Each number is 500 + 50 x the weight over the matrix's rms, rounded and kept within 0 to 999. Layers, rows and columns count from 0. Numbers have three digits each.

# up: layer 2 MLP up, 1024x256, rms 0.0914, rows 766-792, columns 0-255
# down: layer 2 MLP down (transposed), 1024x256, rms 0.0796, rows 766-792, columns 0-255
up766:413437511527524513477420483551457477494529546488495563486478540543493549553480577422545573505461560437464519496560513508499481515467531483466594472473528479468435591497436545554475511525470517504559501486486502527549606441487500547502494558477442513462542547467548435529483573429503525620533540541467455454462486548552478490570478437446507483441555524465575460487518433455495418422512530461562470478488554559452539518458498417504454471468469480469497558470550445574486453553549474499523611532454535509523513541470424511476553517530505442561562456482494436560477432557494503473421535507516521542524468405488436502490551546483498398562512470459569555470390454563611418432587521509477484491480553440552510541486570477521499453477567420482531526463525476469424435516490349
down766:536539532511478539463451390465500502491498461438492514554619506522424497521572468548493522440536443544458455459522509581494380493515522555488576519396472518511500456513449505475499458563442586463493490577536439529500459494523601568435566494524517548522493519441452498535462522478603520530488498498484448493588521434500525489460524483527487519546475451502469571478452486505478443511440438577432495429569483562510479537512577343505507503535424450395497444527487510475534451514562510466499561446518479425434469462460520489426584584398489528587461509551489566437498512441485531525573426540591542575467512517487506575570554500465535588583438482513503486464477441525482533574532451535447439533441480501552516430508472480430654465492508477501472549536507521438507509461499476
up767:569483495512464462493506492474491487551455516500446537502498522455389525525436507491572470536453533525577444542555484614536480481479527511506567424470463517456505463517474527512576522463439452470543420476613528510536524532362415490500504531547542579497356522548496466480513521535545564552546571541440471470586521455504495415546534454440448479545623485551519426499490418545452483524542458432405574554551446546465604513542555491528517467557400528540542529513517452530514501514501567489411592317383548497480447505413515344529538428479488499489418514504466475486514461480496506454476420491425506531560580600497506494505479474582497524545579487541454425434430456462481568482578503438505486473528479405503499515480565536568474542458537473521505475469515582561505471508538442
down767:464479500512455531459447520444551523477518554490505495501446572485556565536417487514573434502558428456563603559543590449546526587464494518407499523506411443547464437393528476412485466492454546504548495480526584370513496557429467393479523595544452476566462547592511484559469509514575538501503490563493467481520462552467578486484582485491487497513480584412467500540515473551569440531505553552470527534574500464421498516517483471445612540457517494485523521468489523484517548354501421602479437524505499632477517529426378552497427391422435597567470553569422541522444590531513490453453453431502543533455449486498514483508463496490453583580543470544470485520443510526511495464514560496574487531503477515507514563477433475469539535471406410577528563468457506496449560465431453
up768:510522515482566442541564509503464535420552546441464481616446545554486500559545466458525495470457391545531524504446457459507492460573523517563480458475529498431483491517598496534530441488490419520443512487491466582503522495392504538470563420494447510430580483430490561528517509492451428476560561509541538525518480539538565527554418570559485508449538473491524608509513537388409499496506515469586580476556483412590450508430472480416560556535485481463587593553475502479451484514457493450436474544542570490512492541313478464553499452512497509491406552471516526557531490456413485509443423432515428566529503568445509610382495470503504361466563521554499505427541496502536471568465608581521492391508644552581521626528503426508499468549457463430579481526505450563514533464508620
down768:501470483475473605432539514472387477503499548493511599542507547443480523463484486471480467552520524406509477483425523542464516414446500444532495462520447494417549499456510464434535603506536598474562517513538551524571521519554457466450496513586536523511520535548500526535537562497523554564496506551579587481555685506563570486534402496487550409425494487500469478437503465530458573528495588403448411617505521405502482493529465573493418474438527449461516467442528423509490539510532434444561445485356488491466547476568514611489550435458472511530577524467562540469360470550521472443556550490510510578550511376527501459475488506551534563450508506448452543448543577561407535452374427545477466546536464402525545549407519506522466457445437459399493460449566534519465558456508531
up769:433551518559507538590516401463464525565488480530571576525504535435490523485447516517527544455490551515451535481474460563558486517552472468504445420479556493450536407499442511479495422527495546453438523411523449523508456448457500470495512519543555423488498549544519520517442437399563504526584558459461571513490524480460514514575520483447515438550549405488444516575493401476462488492532539481515477491595408445480509445533534510584481594501429445551476539565474471499450474538460552531455513570481527476463359536492542511476458481514528594528542527552538503524462411539505525521540541513509423518418513459498423498473401486536428503546419501510494562471620477512495517543511497509469542429468508556551547491505541562482477548407517533469495487484576481523504367506529519
down769:451530599511465534512494517394470541557563470516462479523545429477519447459468479530510554588519529435442447491473447563458568488498461526523463557444521578492463431463518529572462477465575463472412441482481472519533437492412546559488437575451595532447509598464518473519493469483504489494447543529519557513522418498522528585514450520495461457523457499481507465550504440606423421482557585522616487578513538569502508454546476486453500486470472542522472432496557457546471409453510529501499497519471471503568537583467465502527567441476516408505567459408583506514546610546475567540518399557530451486423497413462516537451455432554461521558520520435561440443553397527609511469539534471488430502448441546514546501533499543473554537509544518471487522619542540520403465424508436
up770:525426495517404410484433549547517511545561541451475523457520492586546551590563464505555506506496502521451427481602547545532442516547521537542488495562539476463477532593576481424431481552528540562511446502440421451531593538461472558493497490480408494547542409529484569503537465599550547482506475426540476470551490462466509538563406513490479585450542396425508456454482486585401436493441503434483549545511467456515455374470568528529524462544561449361555571458390513544575483483514571472518485483496462513531447493497507484546615434581537470361463520383460634502551487487486447501535494489454534429477578442572452496360501473474460542572474530567586423500540427570424448530560471537511471464464486515463443483524494514528524441470456568565635401414506463504502494506518559
down770:489471511577528479539470485503544593522460539581399412466525486501495442524548461574365535553443516563551457459555442556504431433444587589483529527504467473503439562457551527529512502492478490501478381519484427600505519495539548497565540474495453422530487562527461469568559433547569579476486478548614413437494570576466466535525512591498471465440557512502537568528556506416481512387571471488473566460502409595451455414454522538408561451555430442489469503485398386507426572477533505502611513465458509546557416542415489517528571494449445447524466439356392539516614557466522450456521541406483493465455507530505453496511505516451546548507537516372486517415560424450525507538578480514535500506533428554552531461550496559571456470454530503427498422524535516525493507513486587
up771:504490559494473497555491576550543520510511500497542477515499444522456512498422397403504527474528570521554425440564513440668501549537474589424607453532502404472436578518521536426477504398476553487465553411534509502488552537406531491434423471423458535501504574624534487462499498483499446512490614446506475535472533562515441492583592568517416476498498480552448489556495446603536513383375432585523436428483577359419590522440572490482493499556469518572501501502564490478564528486477450590509510457452447493491380534513457456559528547572493522447514491415459518471426494509495538457504415450445362512488510497561523480510525531567501511596484488484455512449519493501512606521443474508494525559556526459428468508443443518492467628549507425475451519594537416533482574453432605
down771:428482438541536512598475522514499482583557448502526576466416582573474485552515420526494440580529476570443558471468491451511557504546500582515470544426422455548484516479546538495495528467597447454488515421497523491442379456473486562452468474595465509496532521476600461550372528538520480436420561525541504561468516458587589525473468478472538522579460547401484442574484525524494570487508450409482583515513459473447513473515542484466480510517523504570460535472698506498535517471399514464539572498545511442485484503466525450476538455499533471474569459506518429577464497427535516516549528566383527433440514610436466447495448531558462522462490559587464536533438450498489435467467542614522636508594551446593469506542444552522488550419408595451430544415439424411457473481481376
up772:436442516538496566509484622431500478465552565427544497475551532369489515542507545449510503464390463505553436483521451512476523424521480534512583546532585486503469450456462438434560444458563539507467469456528540505534525550529469366554420509500427468543353532562518481418500488564471479393540538522534475579538441507583512512461552377502535516404461443476476417493435434532526473511488404584524480528502528441563559516492481460487503469545524485502487568456426630454448511447450421453571562559516498423488560462471452460496512509561506460471461593545574507480534499538531460554457467526460540444533544453500455472498516497413507490530506511460501521535573464499429534469487500449487496410464529466541512491548515544585591519467523580462437549507563484503556542580537479
down772:504502576463489438552558452545499463433494432634467498482532452506479517482486495535409504410460516556507474554493511464471513487507551432493512536569474598467518534531536460456494501578513436505469552513438471481504437446513521495438511435512527620448566538454539463551484441441530447557448535507503458466479493489508530489537528580519523546549419500574507549465578407529459518495507510494387482475469544559380475434562570456496681495491546425415545461506516525504489488466436468600443494527499560480462521511528511560568460359466571528492490391454557512502534374474433523551543521527485486516489570451517457569425550496525489457456482470556524549518456588593532568475513470441511448550602498521534474546496444453457504510513431551472501497561506475556480495511575378
up773:490526497473454470488545517524501547357450498486558472553425357486423518516575480536449469477370514480462489530482521419554534490554438504538482465524442506492570412489530594481392537461470566457545503512455512526531563495496503459539516577513531587519453518547437543508533553564495430478596569507429505530540479464574570468505494454387446432501548437434467574547526464533457456370519479522494498508506455434420523423497552508512495475529487483591495537441512481564562420524466478475484535453530453489537446493530515510568518624483507471489431383478469523530515496470480519568461485461565485489503535513554531535489465399476523468497452646458458448500456488526541490606498525542488388523520503441521571485502473503476483510404579573554494451580527521506448542537482506
down773:411528485475481531546534456515546523506476509435436485517438465512517458433510429493437438550552545450524516394520445570581531452501520512558456548440478561579509426510462503534484494462470539538496439489566533388518449511555499550600570461432498539414504482488567474418408593543452593457460460482513436503526354508454479548484491559501503533534519477545463471422594480521594478554493539447559528592548518511512486445478491420488534491489518577462505472459604473536534569586430473483510485512495517413445569514583573488433463515445533483473465533452511469527483573483487474478492497592510559561486435554468404464511509430513504558518522502605463504515446506431610538469435609502415460437516424574484519545503524474454464426500445519487546456589488494460497561568527563
up774:469473515437527515548430451417434544573536556493507500527548574424517503502590470431489526486512480577592459463515412508557474401431506466584611508467519489562457487438551458416544508415506530473447418527500583528515588471492437596458579493513505533527561449530432477489521494394458371515491539502452480612423450539509481417483612467423417507519478444515477502473560489430495530509506493543603470522461534566442470479430478460487528555544576506463524493473482502539450403475502476500593448541484516427544452479437542486529550526529522518465480467384437504487472452518503585478522517462575429470553439541488526558434465465527523441455564475512516449507487594503460505458494500458542508443535598495467498512446447551487483489568507530467459410488537394549570556523520482
down774:504496494492522488464526519503474544498454508434532455442469484503536448573426523454508553532523449380452540421499617415478483560516465460419483527476488525453481494459582439443466487531488510471452498449504428575583466511497587491516404545525588538510565456492547557506478492451481539547518482418494655511505485552534441530497519445463500512522467575509514576533485499512589547468515580459465494472557487537544478489458443396522474518455505523468470487517514601407424554523531541586497488487503568429512469539478481500485507557600479570532477492508511447481448496566426464471529484503482506549534497466432542550511509623487463505412473468434512543429516464534454552412546490521568493391712496406529588538518456464565581585448593498441483510485447534546484508488485466
up775:470441514445511483476457445567511501405529541433551432523510566489447495496395492486521557459375527597556400426460535489445396463433553532479569486539471470641492459544500487557540448501498471491503549511533481496550430507534519498442551463509526484421576459572509492474557483506500480558467545531477511523456406503549509462512481567506480519483508489440476592466455500520528421555553471379521518578547448499517464432487534486512485569453513434484590569537490467525528494579351594518511487473548505514461496471476457572548488557557514527401576433505442491487494478519532544476430432508549474504557537536516570465450600500428495484506593528531404485436457475528510483418412524515513450563491477481577529489518520597516550477493469487539535482548552440521587554508486510
down775:544602509491454531515483412442473522415471532539490484634553519503608499544545571544523516478520473495575451490566411495471496412565512527543569520497483518571449520527465479470509602487506439517573607525549408523450455399572469470472507426515584544511488474517516479456461528465480523455514534457532473579448490501595483515452447525443466495495564446450483458482529543403469495472486463460461461545481461553483491534404498533555520508390416472506567456469441576553618568510466611522455552550537484483518496509495528469532488571539494568507487489445485476499546500465503556449378464533443620543525471489512494473445525429569448552470544556439512470438519500473517450490497596441558435478658463458541488535463419574468505562502438573492375494477499541508468399543456544
up776:596525472486535490449412524542418509400550525541523504573415470558506603559481485477459544476470530530453507478546547511525522459476559471469509525527513559589467527514497467487471478512475482488496474457607628439434552491541472514471538411525501425524473432482488617433460511536548442541520466475516529520466443479578537458530464574416385487535531429477480485419457465544456505515391466545506515482473522487600526477469537624529586546479515559417555472424524438538511432533485522485589502465534521481501462548518408463469573573470491515469479475353527447561523554386502576482522484507430461540531425604565631499381464488462485454558491482497483573537550485476500497580470416542522447434467497496566467521492562493491505493507535558519559554455531421433424566527450498
down776:511518521495585540505405575414559635596500524418488504535499453472508515508539478543437431475529429423591462526533535412498472457461558468487551489428498448548446593498516417517515595481487523554498464461551474530516531494545530519432497518535521512557547584450487440435426437511527432442520468468558537475463583449474526492424470451537503494490466549515459519529558444509557561406417510505540543546478539438521539506575558375613527479399463552500524515526497529482544588500480552515474531497434502520466517530501436447472532497471467547529461418489564539559532525565493477523572430468543452507455506466449442454469536531562491530495509523456489544511483494436465506449544356499641629561636438493487562495502449570462481501433538465519434503491484544377545385480539454
up777:525429577523453522374509522517451552394527458532531467452539500431466526541479585413559548523482487541487452466486462530518461516450495460514458401505553530534376520545455465477540485593490575525495443532485486568545521458485478523471470513480498386631458517494464601468479585526424509395612556473452453508434461536458594373537467512553526445491477478496516439538516534461437462479512521550565465415480488479492489412424476422542513471590555397542648511448537521524479502581386405471538550523520627462499560509489428554590509560532443559420507587486564561508475549461536466511617596523591405529482474602447515416516527447513631493515567484569476530553499608503478614526440417488442395551476596480529479511461484573536570519468622522519480517461508545563564512489475447
down777:498557454502509500572568487496584493482543557597490534517491503473479531600455538527552498502491598493504587494469524507411592469435461474479420494569530588434482567462445434459538553488560454501485485610483571475518403535528490515535513463513452497546487401575536527497494536565477542500523455465441491497441471562511512461522413454507586492470415514505544444437552465548490508543415487547565526570470422552560507474597414422562481487421508437465502569437508451493565523520480428490483540426521450520526347399504508383464373446531588428469584448521426541467605427467527655477575440504476527429569467540484404661499473552529546476481559617514487515511587496509539516527519537547474510412509479465438449517452515448502564536535413456514493560455522417519420507428486471
up778:576528523524442570524542469538475420444532526473531518469444531557525492598482482488546468476391518507567488474514504535431466515498511471534576430390457567486410479539472596423430362516548596480610507522464479569517463530435509461500530443529527593577555440553494517513509394481445477590574495575512582492495551457492503426488468492461445558524471524508456485486463449613409588487569468549456525498537453556553543432471502498607543435511503395549496547566503479577575480538503532454498497481512427499458496502483449425505593480386499645489566408510546498469513509468461540466517451420506494436515660456613548502490549501535503542545509549518499519499494495596437456431521543558521423524407525407488404484442435514468494448497465504465489482505506496617516464495479488
down778:484654537456429499508420504540495513432498502445529417513391536553576477613578393512563431528496562501552471465497433454547567516570409492473524581510484479565475392500444447534531467493511593477512566487510491497541474468548443462497512507568534523497524383526506455537508539484515623508539537447413547510521472410359463571528611536573551518519515522497446504529457547539437503539449473603488451492474543496467576521542444498463497517466529363504411505524473483500463429504498430500531537530598459524537537460533444500493564504502459547452498449599545538607498585472536511522454395489497597510515496397540535536445413458429436439478450511459442564508512519517506514535566657546544409525551492523532409522483496455553498523454439501590489368488439485477531442451454468
up779:502487498583438511527509507479520448578478524489486556591499588547590510476564484446474526478425561504476537581539516488493527466515487562568497388568508478416459478481454494469536427497469556555399527477517578609483434498498499506481478513545579423544411528496480523496542467457583425446470506535428553531477509551500568537524510453518496432514577521571557510533495469527413452438513528513523477414498479411466473485441554507575417508581442538548509530534468476553466488520562474552467498452516552527559499489418492465444493560497441507448498377522469447431542532470471480353554534435518481393497424508536518389488476406462571536403556520561436454513462599554471421526501494568562552492465553464485416573499577566551549479420450515499466517439503515560564459550556449
down779:476472481506551504467480480445545492503518543535503442509492516504486546594457581498492518433567506517510607450535540517389482535529543571511454468536524455472383512607476547568498456441382489569405552421538452562516556486485532503390494456550494451593468455499523583529516444458475424495548519458406557514528445518483467434439443569462546528385521559566426516501512537543471542492516508430503534467481360506517473549579520582472570523534446523499576543522456534579527505569441423457435489490514460506561493492496460576549473547571490467556478540484439493460612585504477537385464515525527450580405470492529506483514489414397639545478470557460529418442514506508542442502549499531558501579510532481388496536487407435506520492447553506511436549474554428519506526573507396
up780:549455542512493500564491502576463532487520467645475596491544484517491558407449450456604501481561547526454419460531452417471420563611586563538552474488608593490501452542557469445414520557532474538490560422429591596465440505393485496564518451457506464578463476575555498531468398415453541433473566514493520490509483474431499426473527582490515456442494462467459602453440496478482514463521558488545467449406441497566530420532548456522531497488528432469505540556551524535596522573476404530493518587513573464486436499394534360560466486474507486465530529449421483534569479489494444457457518543444479559472566439505451480346627524550399437531614485522399546371514425479545582562471473416501523479447623435479509452463540449473490556485484570560497468492528452540501489562429545
down780:411492529477450496529466472364541516450619554409463447481481559500518439506451469547426549495532459446532432511480500466439491663483494401531407562520486398478590504481507535451576505454548499604584441457496503456514448467537527549450535496474499524428494378516491521361512493459536438527548476480574476495515564509525452528462469455511612597581496471501452463443546497590449519550506414468494497572603565511504496400428574569435450531435596506459486481521492393507526473482511515583520457470496494570501476513501523554559478587520552521566508445548513492589534442531542548488552532468601513503598465535468503473480503591419554432415506552419487488465532517497472450420493512534460400498517591495505482517566528398463424455478548538477556437651459540439488492493508505
up781:551458454543480497534439447442535443482549501453521397590482521458411484524511478584600497511483499488519414496535497483517438377504555494514586459521440484432421380496469488439555453526451530539519392457533627490591511456536427535436505583543457560560508464523496532447485509558396557519585529424558505523516492569567492515515548492459511672488506433502596518439491465481446441563524406554502430472452471567485592498492515489517559514364472524519446527507585424479535480457473496473508465376521559512447508476376415469450579499494531438511554539380504538525591491569522482609482488479430506537685474434504555451397529449446507469515530483477498574493613482549483513473552487582509515571372559541525529556589497444562453517407473527538533576543524454545433515394520476
down781:520545512487508512480457506447572497479559548497491478414483471532420515459513485515503414626538561541441563487462441471441535498560475413451496504563377573472568538383517454508549531570499452543543491485491422497446548409511601496509536438531479464447439497521535584482609485539561515546498501549494528505459507490534368492487419457601401564531632536543480587445483462516483502548472546431519523346420446411567473412444469522534526396333488524523546437516438413494475540523560465520536618496544480446625476524506563560473501525482419512534589490520455556498469561533581446517523503525445499539463478586542492582497496453510550582474521545514507423505543510448513546602468441451461415495494451517380582453553517458465498461546492447442428592505484435497539450501585524
up782:539474546498522450489540533529515504467457488536538581453437534500502541459456392488478500466481557528419513464458463424521501444498577548559536444560467547607399510549480527515527468399598545467352442517576491480488534466446466426496500474456491452491508474543415592489526476465549494608473493595414526553469515534491542496541535494512520584468540482487481543491494478508468548456506442490534494512476543508474458341451525389535446565528529539438517525402507456519518470420501489500488501484464462532480494384470517481526488603478425462526541472399538499481470546495521643546447534392491432510512548530528543466444417505506539492457500574406523546512474485526514440456505439599580476509538548449485474520528558587516495518501547548461458420534548462532570539547512533
down782:539495544548437600523426470470486480499558540466546515476467398504500529477487508468543513488426487452556525454474459515501502488611439455426566532541463530487491422510508523525481435447430476510629492426490522530520534469468572520482479530485486537559476460530525434510594602553456567404518533451513461490544451516525490482511579511488494503434514464543457424423441492516478482495488447489464574471520432492596461592502407567531452444483518534568475522519560453523521600496516473426530499531533419522427385541517491522492510496500530469508542513591482545528520569510521453489550489556538537513514521434459460516558583493500510505527556451570518460461476418520527451526417485490457538561520498506442521441506499499426451579491421532538537566459483475455470531501443582
up783:478486520552506482504479479517437600541444545488538482496425484511530533420428449518628471525467511456538520540492467501449554409552598584544508441490396574484498473473420547532500478524414541448486412491600455535542422445428493460543494518543422487493408422471494528506476545571403533537520542566497605511473552557442499466515518581463414591519585555479550446502455456451479447526543520480478480566544449432532573432466536560441389514453513506576404470493530515542553555536479475562574435572466597490469560473408472560505492562493452515400453500451432541556514552431500415498542495501432487469534486571543581402495474537449527528550513445499547420466471582619554458397523528440566514670486551490394463523580419475436450568529409591556494497571501522459494496471522505
down783:587489439485529384575483477465446525405557517558578577530363505510499536455518534387493556445520516465520549519567418487466586507536476574576420535530410494494491455482502476385531547451407619470449476484429533527509522529507504552463452479474466505554393440501413500483524431541493545535479576634481471610525516496527460432488479537431415456462444580540503550468549469484458500660489527463541517530573535431541557418472491489532470483468545489509525494545398499577515474507377499515556623557536501589516541565475458557439501487531528486548454511488496501599498433431472487486426482533509523508615413635426440574515517537503600513484534503462522470510448504537521440530466522476497478509530499575543481468496491418538504455562474461483527491502459534377461492445452525
up784:481523563469445448462486510466516502527547474520480527548540509496449524536483580418543549481518466496604453531532503465500578521483620496585481543473472538503462450432487440503494472505570548442505478418415466543493450461498572504435410477590517535579451546501500470492544486556567460571474515467528462471441459517501549532515593587473559531468528560532470513519479437496497482493546392524491496487484431519362557480420537436444515539455534471451467528522464526502414480553532464447536479479453539492613484422439456469485591494364407469511551433463497616552537476503541502525574469547512564527532451589432506597534491487440430490544483529504503457483534517557455430523456492523476411528501430419582567452549450531493492510466474500519620483545639529456495487532618475
down784:476612594512474461431532561564456518545434487482443557544536470429473577442540520495506497506524438518427485560413505413547542413500540487522523481513500563459453516514584443446467508507511409593374483538517562560480426518462531414443577488561511471449450442489515545479435503472462584518592531578439491391528541445493500552563510446490473570496519469575464528486462445515527501420497486519498478604536598472515489551485503477413472519483503516463481527468514579491559516552533511527518540468585502523471496466444455499393612469481497490570472515455531513480473477485485557450479519610513420428552557522488528519566428493493514518419540509447438525458439495530551416464493393541505431490600490570571492482456501536491455550435529534421517521419503483526503492554504560
up785:446515560474522597536352552529510463573551434544478488551487468541524577494574464480543525507534464499445535501473445519460523505448508547470507542518537498462475534614470535392448466509613480468441488419483557523471469465470561485486475519536459500471498445577478437430447555520461455579587437512510596502440529466583499473523553613596501519466515576534511467576533533475474538495541549517462527512535457649581499495453502540578485559487612421565507490563514383585489463426458433543434482520565387502556463408455394509420458474498548492458497506505576518490548434559468487494479559510558489577489558498552479532441448581466463434532485511579394456419532564531517507491536479592512473567452457473440505471562529447507414449480483532405412512499491498529514431485521492
down785:475477558407532552446418480474500427453487472511501473448501506542512511454537577528521582490566514478524481497479540563475569562405407532442667583494500446494598480445527514510524492534472488520581496526410466524563424496451480484498628536497499503501351432487496504476530517469519535524499514458533504453433478505526480543397542492526477468522491634482566506482568464523571577523485462422498531582470491468506518499472513537463486502592481540439485473550576469494561503484408488528465412583577502516520526430439516472448527437511518416463551559433577527374508453483421489433502511569533614623482523505516528516485456454471396444531489473444522527402534496508378541466540474522457500610438467551540501490528515443464538559530638556406478485480432550592513441579419498
up786:501407536471464472425524475530606564506597513583524584428455446486534434488418445468510445570523543547530517430491466520512476387439523492470472464476532516515463442438417520564597504530528432622400478542515534570455452423529428538489506489503412545523538393491439491474457548477442548493487619492461456501515471538503498491532507441560556503470494494469475547570443486532436527502533549570539502457497576429549513509459492505505537531437492517399518462522418404536530457520535474399526488476555455491461425464430565516535476502612436439465540537521494589562507541430403513521548576492470420461572463480512543523533486529502553596375484513518527474466547518622560536553464510527510472479472637522600497514540499538620407471463488429402525489471493506449489466519511470
down786:505512436432481580563560561626449415623554471552468478525540514472589458509487537568557489527492436597439486543480561505461441560558515585478491487461482510556533472505486576466512446483456528464500485507458414465615514443580447433523476541605531497454462571493529460527520558542479494576532476531464513540505528481549493471502485501412461460443538465541578440448440485387517535509457454415419522535597457467538462488597514496417440493496555565514553589428509480538491574444407522475530402498540505447497504456538517418414482556461495605496521531473597508555425448498566427562507488453478518508441493525458440423474458509585421486431461508417584438490492491483498547602346546508492517480451469455487425504524517575431501532445464614535532536478509461553511547482522450
up787:546519418581450532511433454472476460463545524531478519498396514526451460498451427453584546432487547541536475469527505500484437524500487436485524430503442554517471484532500466524538376485520576556595472561448475527514575463502458544513435482523539463519491468554529494495513446500617544531633563529484511594561475575543532413503504543453444506452507342529546539547466514441508457499534595433469445472452429525502433466496527482537568474380512431615542451498581432541462421491553553455460558491533527500444480483416538552460536523485575410528523491539513434554539401534447478466420518510521540456515508517672514486532557561510505418554500517553384552545464458597497386489465484492563551510444542560538386473573456460539450490517416508506370474605460467522563456428504526
down787:518413436534487468508560446409527448583539500514559567646489540486464527465538538443506567464490560529454459459440488451543449597518457446585538457555563439423458445506572487573393527461386449443589556486587493477440455500568480503494487550500571503484580596443514430517519458498523477451531609583421553491551490494527532521443509436482532383495404527511438490530505562506467531489539431488463527561356439479508399479545472409481526505467482389454490569504433561496578456531522557600516523612557594566492593461510530448487506523507500432481534574530496462512431472499489441479507467443587526537469476517542420527535569635509467422490518391545519483485609448559485464493538444482509515400582474523490424512472433539453535460509517504507505450439566509610514507463458454
up788:529526526450461566479463519540524430531660430553526463539500552484500601463505476452536590457485588487638457472557572523424542464513472514463484480421563466534477472477408465520538370456496586488510461515529565483490425579452431511486567490543447434550483565495534538460394575462438476503515533484428506485447485508537537336518537431456477511452511352502480514475558445491476488488470518447493512449493494498513422534512473470546515578531614495520582475509485516513466546506508590537422572479480505576524484496412555473478560455554523642453541549413510481415457464461527512506511532458548471444540454461524444536520521449590457503523524495611480546476423542499452446478494542404478501481499512455544494481487467616533523571549439469468554450447499504522488497598481507
down788:464478467525562411422537371550501524515409496528500497424571440565545523531449592476485529498481586433441458472507414461428575460524476535508454550404603514414468431494570467517518519537468473480551466478467473537578429545498514620440528552500534507492531431571451479430502501547480484533463519454484548443494618478459552425449581506508599506571603501503483480555499498544397492528448558580508509507489520580573490535414482465497478518458387441555513517626497473578468393484481452534497458463511513497513449519572579499552550463537466542567478563553525545475561439523483512469534512538523508578517439441539406525513515568470386499451527449445537524495545431485520489453540418520442498503608476546508513521455451572406558492465434521475492516569513445510509506452427496
up789:515492545409440455505460450496502458413518550542537455402519544566578520519499473468601610533442529481397468516555430500495414471434529541521474578496441450530586483462607486504439511520465492513508480403530545465497444567478548430488527494573499492454508415508429536509502404439469542547534507453516419466507510576553571549445436552499609519520501578463550446581475415481444507454427483542467539560441501439448508465421536457521515553469548508432482542504484535582499464478540631528489461530600556467486462554536409456348500540384532612476475563525404558499510493423491452490574458464569589459511521547511457529533482454579553482532497542502515447486467448489565473401415433568581474521549468330520473491562525449458446542488515644451541451506556532447538518536586465
down789:501599506538508577507573446489467532511393484543451516487411528525449566452541543572524477605480406426405540493399515510613450513493392509439490457508529560517496548450586526529523471499481559492495527492438518438432517567591495470492504483427474476533523447548455563561493511514453540484481552485389610490509470491509544537411513497431437467525364483430566519456436523422597532484499503534537470494481610418530455536419502471522535529590605543470477591507478404481504585508529437421505545455482478474366574430485510565513473483503540424508562482597452503465539559556573422515569438539549533494525471492477550571494497441519579491562490440500575436451503487418440539524441389475514510504558491477422509521539578378449546511482553521522465536401537506437513507488420585
up790:504495467476542555459503559485478535511456521537548609534473586417407575555618433453528548495543541573515479412549473565503392424452607496511482500486506477491460471530509589510548525418484525522507493468498538475448541496509444438505528451559533446522477426563487571478530371471534453532495578500428566541530543501470481513539469395429551480517542502543529512578473487480532499411428455510483550535479520464509501424387524462456524515455523529601541534487525518539605493552514526451530429447428516501468506483437448447458440548522440545545485549504463483479483543525471432461615469432478479486491487520486569400468486501522552563483545567479480503395529510496538501486436555528555493449527457395532490479514559465474565517536533532441419456625495502568499560473489494
down790:588554547471522482489541451519605481532580512513540516478522472440542526517504506504493451432646503527409461462437551490494510525494557491496577556545534532469571456518478393500465481494556550556473501595434517592559482506550559459573597517454449524470510539392518470469483512474436470515450421554426492502385549479506463501493557411472551442454400457514458471519470492549405519502481570444424467455515480512451514458562450549520465546535472464515508477501423574594547459424514389456491495557514554499429522512511483553534506459568579538523512517521506550495520494393491496456467564514476525493471518469484453451450556411434520538563562440516550530473455426490482443423593464489445497408620471608571497535475532488474499441572477568431461472505528494551444523534472458
up791:479420563421497467435359441503525444405501482499491412582483517571432442448436552526546486496512501490534413455474534520451456475489508451551499388482455492516491471524539594432466461513429385454512481573532471562558577430399514606355390533532542521481522468467495547464537451524467525547609466425555486618494531541533559456514446438599584449455546558466572454499586478448397406518491382632526519503567563570511495456466578493468581527517597499433526510537487547475515573552443526478385595458532602432470454500518400441488586463509477573555564474454432543522549495456496421505484410503574511488579533535530616479531422544551505524499518564464458350412512545554479543465525509459508536556446510424479555455489539478561496436426495425456411505426504484522595495407522570
down791:466456528598430466482534574572559436410536446617581554411488499403483483582501497516486478564596506463452406566521490508501452501452498560432614557456528483446439492526485513603501506489559496497494445504435405437515533507445508549450483443483467451584499488475425488430422561518547494509469403392466452385497528583552540560448555503612398437381564572539574432406540526601523481464556414412458455503488490486553473487599544538482525626449445477425568515532570465508558498532506553585529440494438524494439473536442544644411549531429506511534492507438526507503466560676514514508530482562447474560454542531527495476499439483449514492454582545547508557436469588523509508526417406537502487481443531523545436598509515516422460510460497466367452512435472573510547485508502608
up792:523448569498529448534459517498564514495488545473433475514438510492536525419553443489602462438506620445471521431514459508439409458501488476444680544474517570538458475471379495433554406440523587538511544481453457535557448512519526450470417544439487427473439396582565560482578493486462540394564527565527505484447404537585533564451451581447495552513591475417525532511491511473550439436596506533439483459471552413525384512474572501433505528495552474585509544589564547514501463542437485451509603503490522434568473561521433459435589559564507515564581519549538405472519499550502492533458495498489476467418519491590489556605354447471539447480569513515567453537519470518603506502420513423530445488458567487465435592549486583559545554398426434496556500506557530455521497419466525
down792:512460568564514448480468587446652502570568442673521491511553469461496523477492505413467571529415503537472500520595552487479521601483458520497525485539556507469433426466474457458556475473434436520457489532504524494560467479509451464483542617519548474580418444520489583457443507502542594458570531434522507473477469474459429512466487391493514482491577457455483528392588535493471352551487416461506435432466538504526500562504486396533479580522617543519482528484478569460465510421502434515450542445528598598490448503495472482472528460502542498512452477433399497434500417541539522544452544529536485462578592612526523618455502460536530500432513409530573429467565465482567510494485454489479508496490521366519478539520508508493480595477440481564466567517468529388517622470415508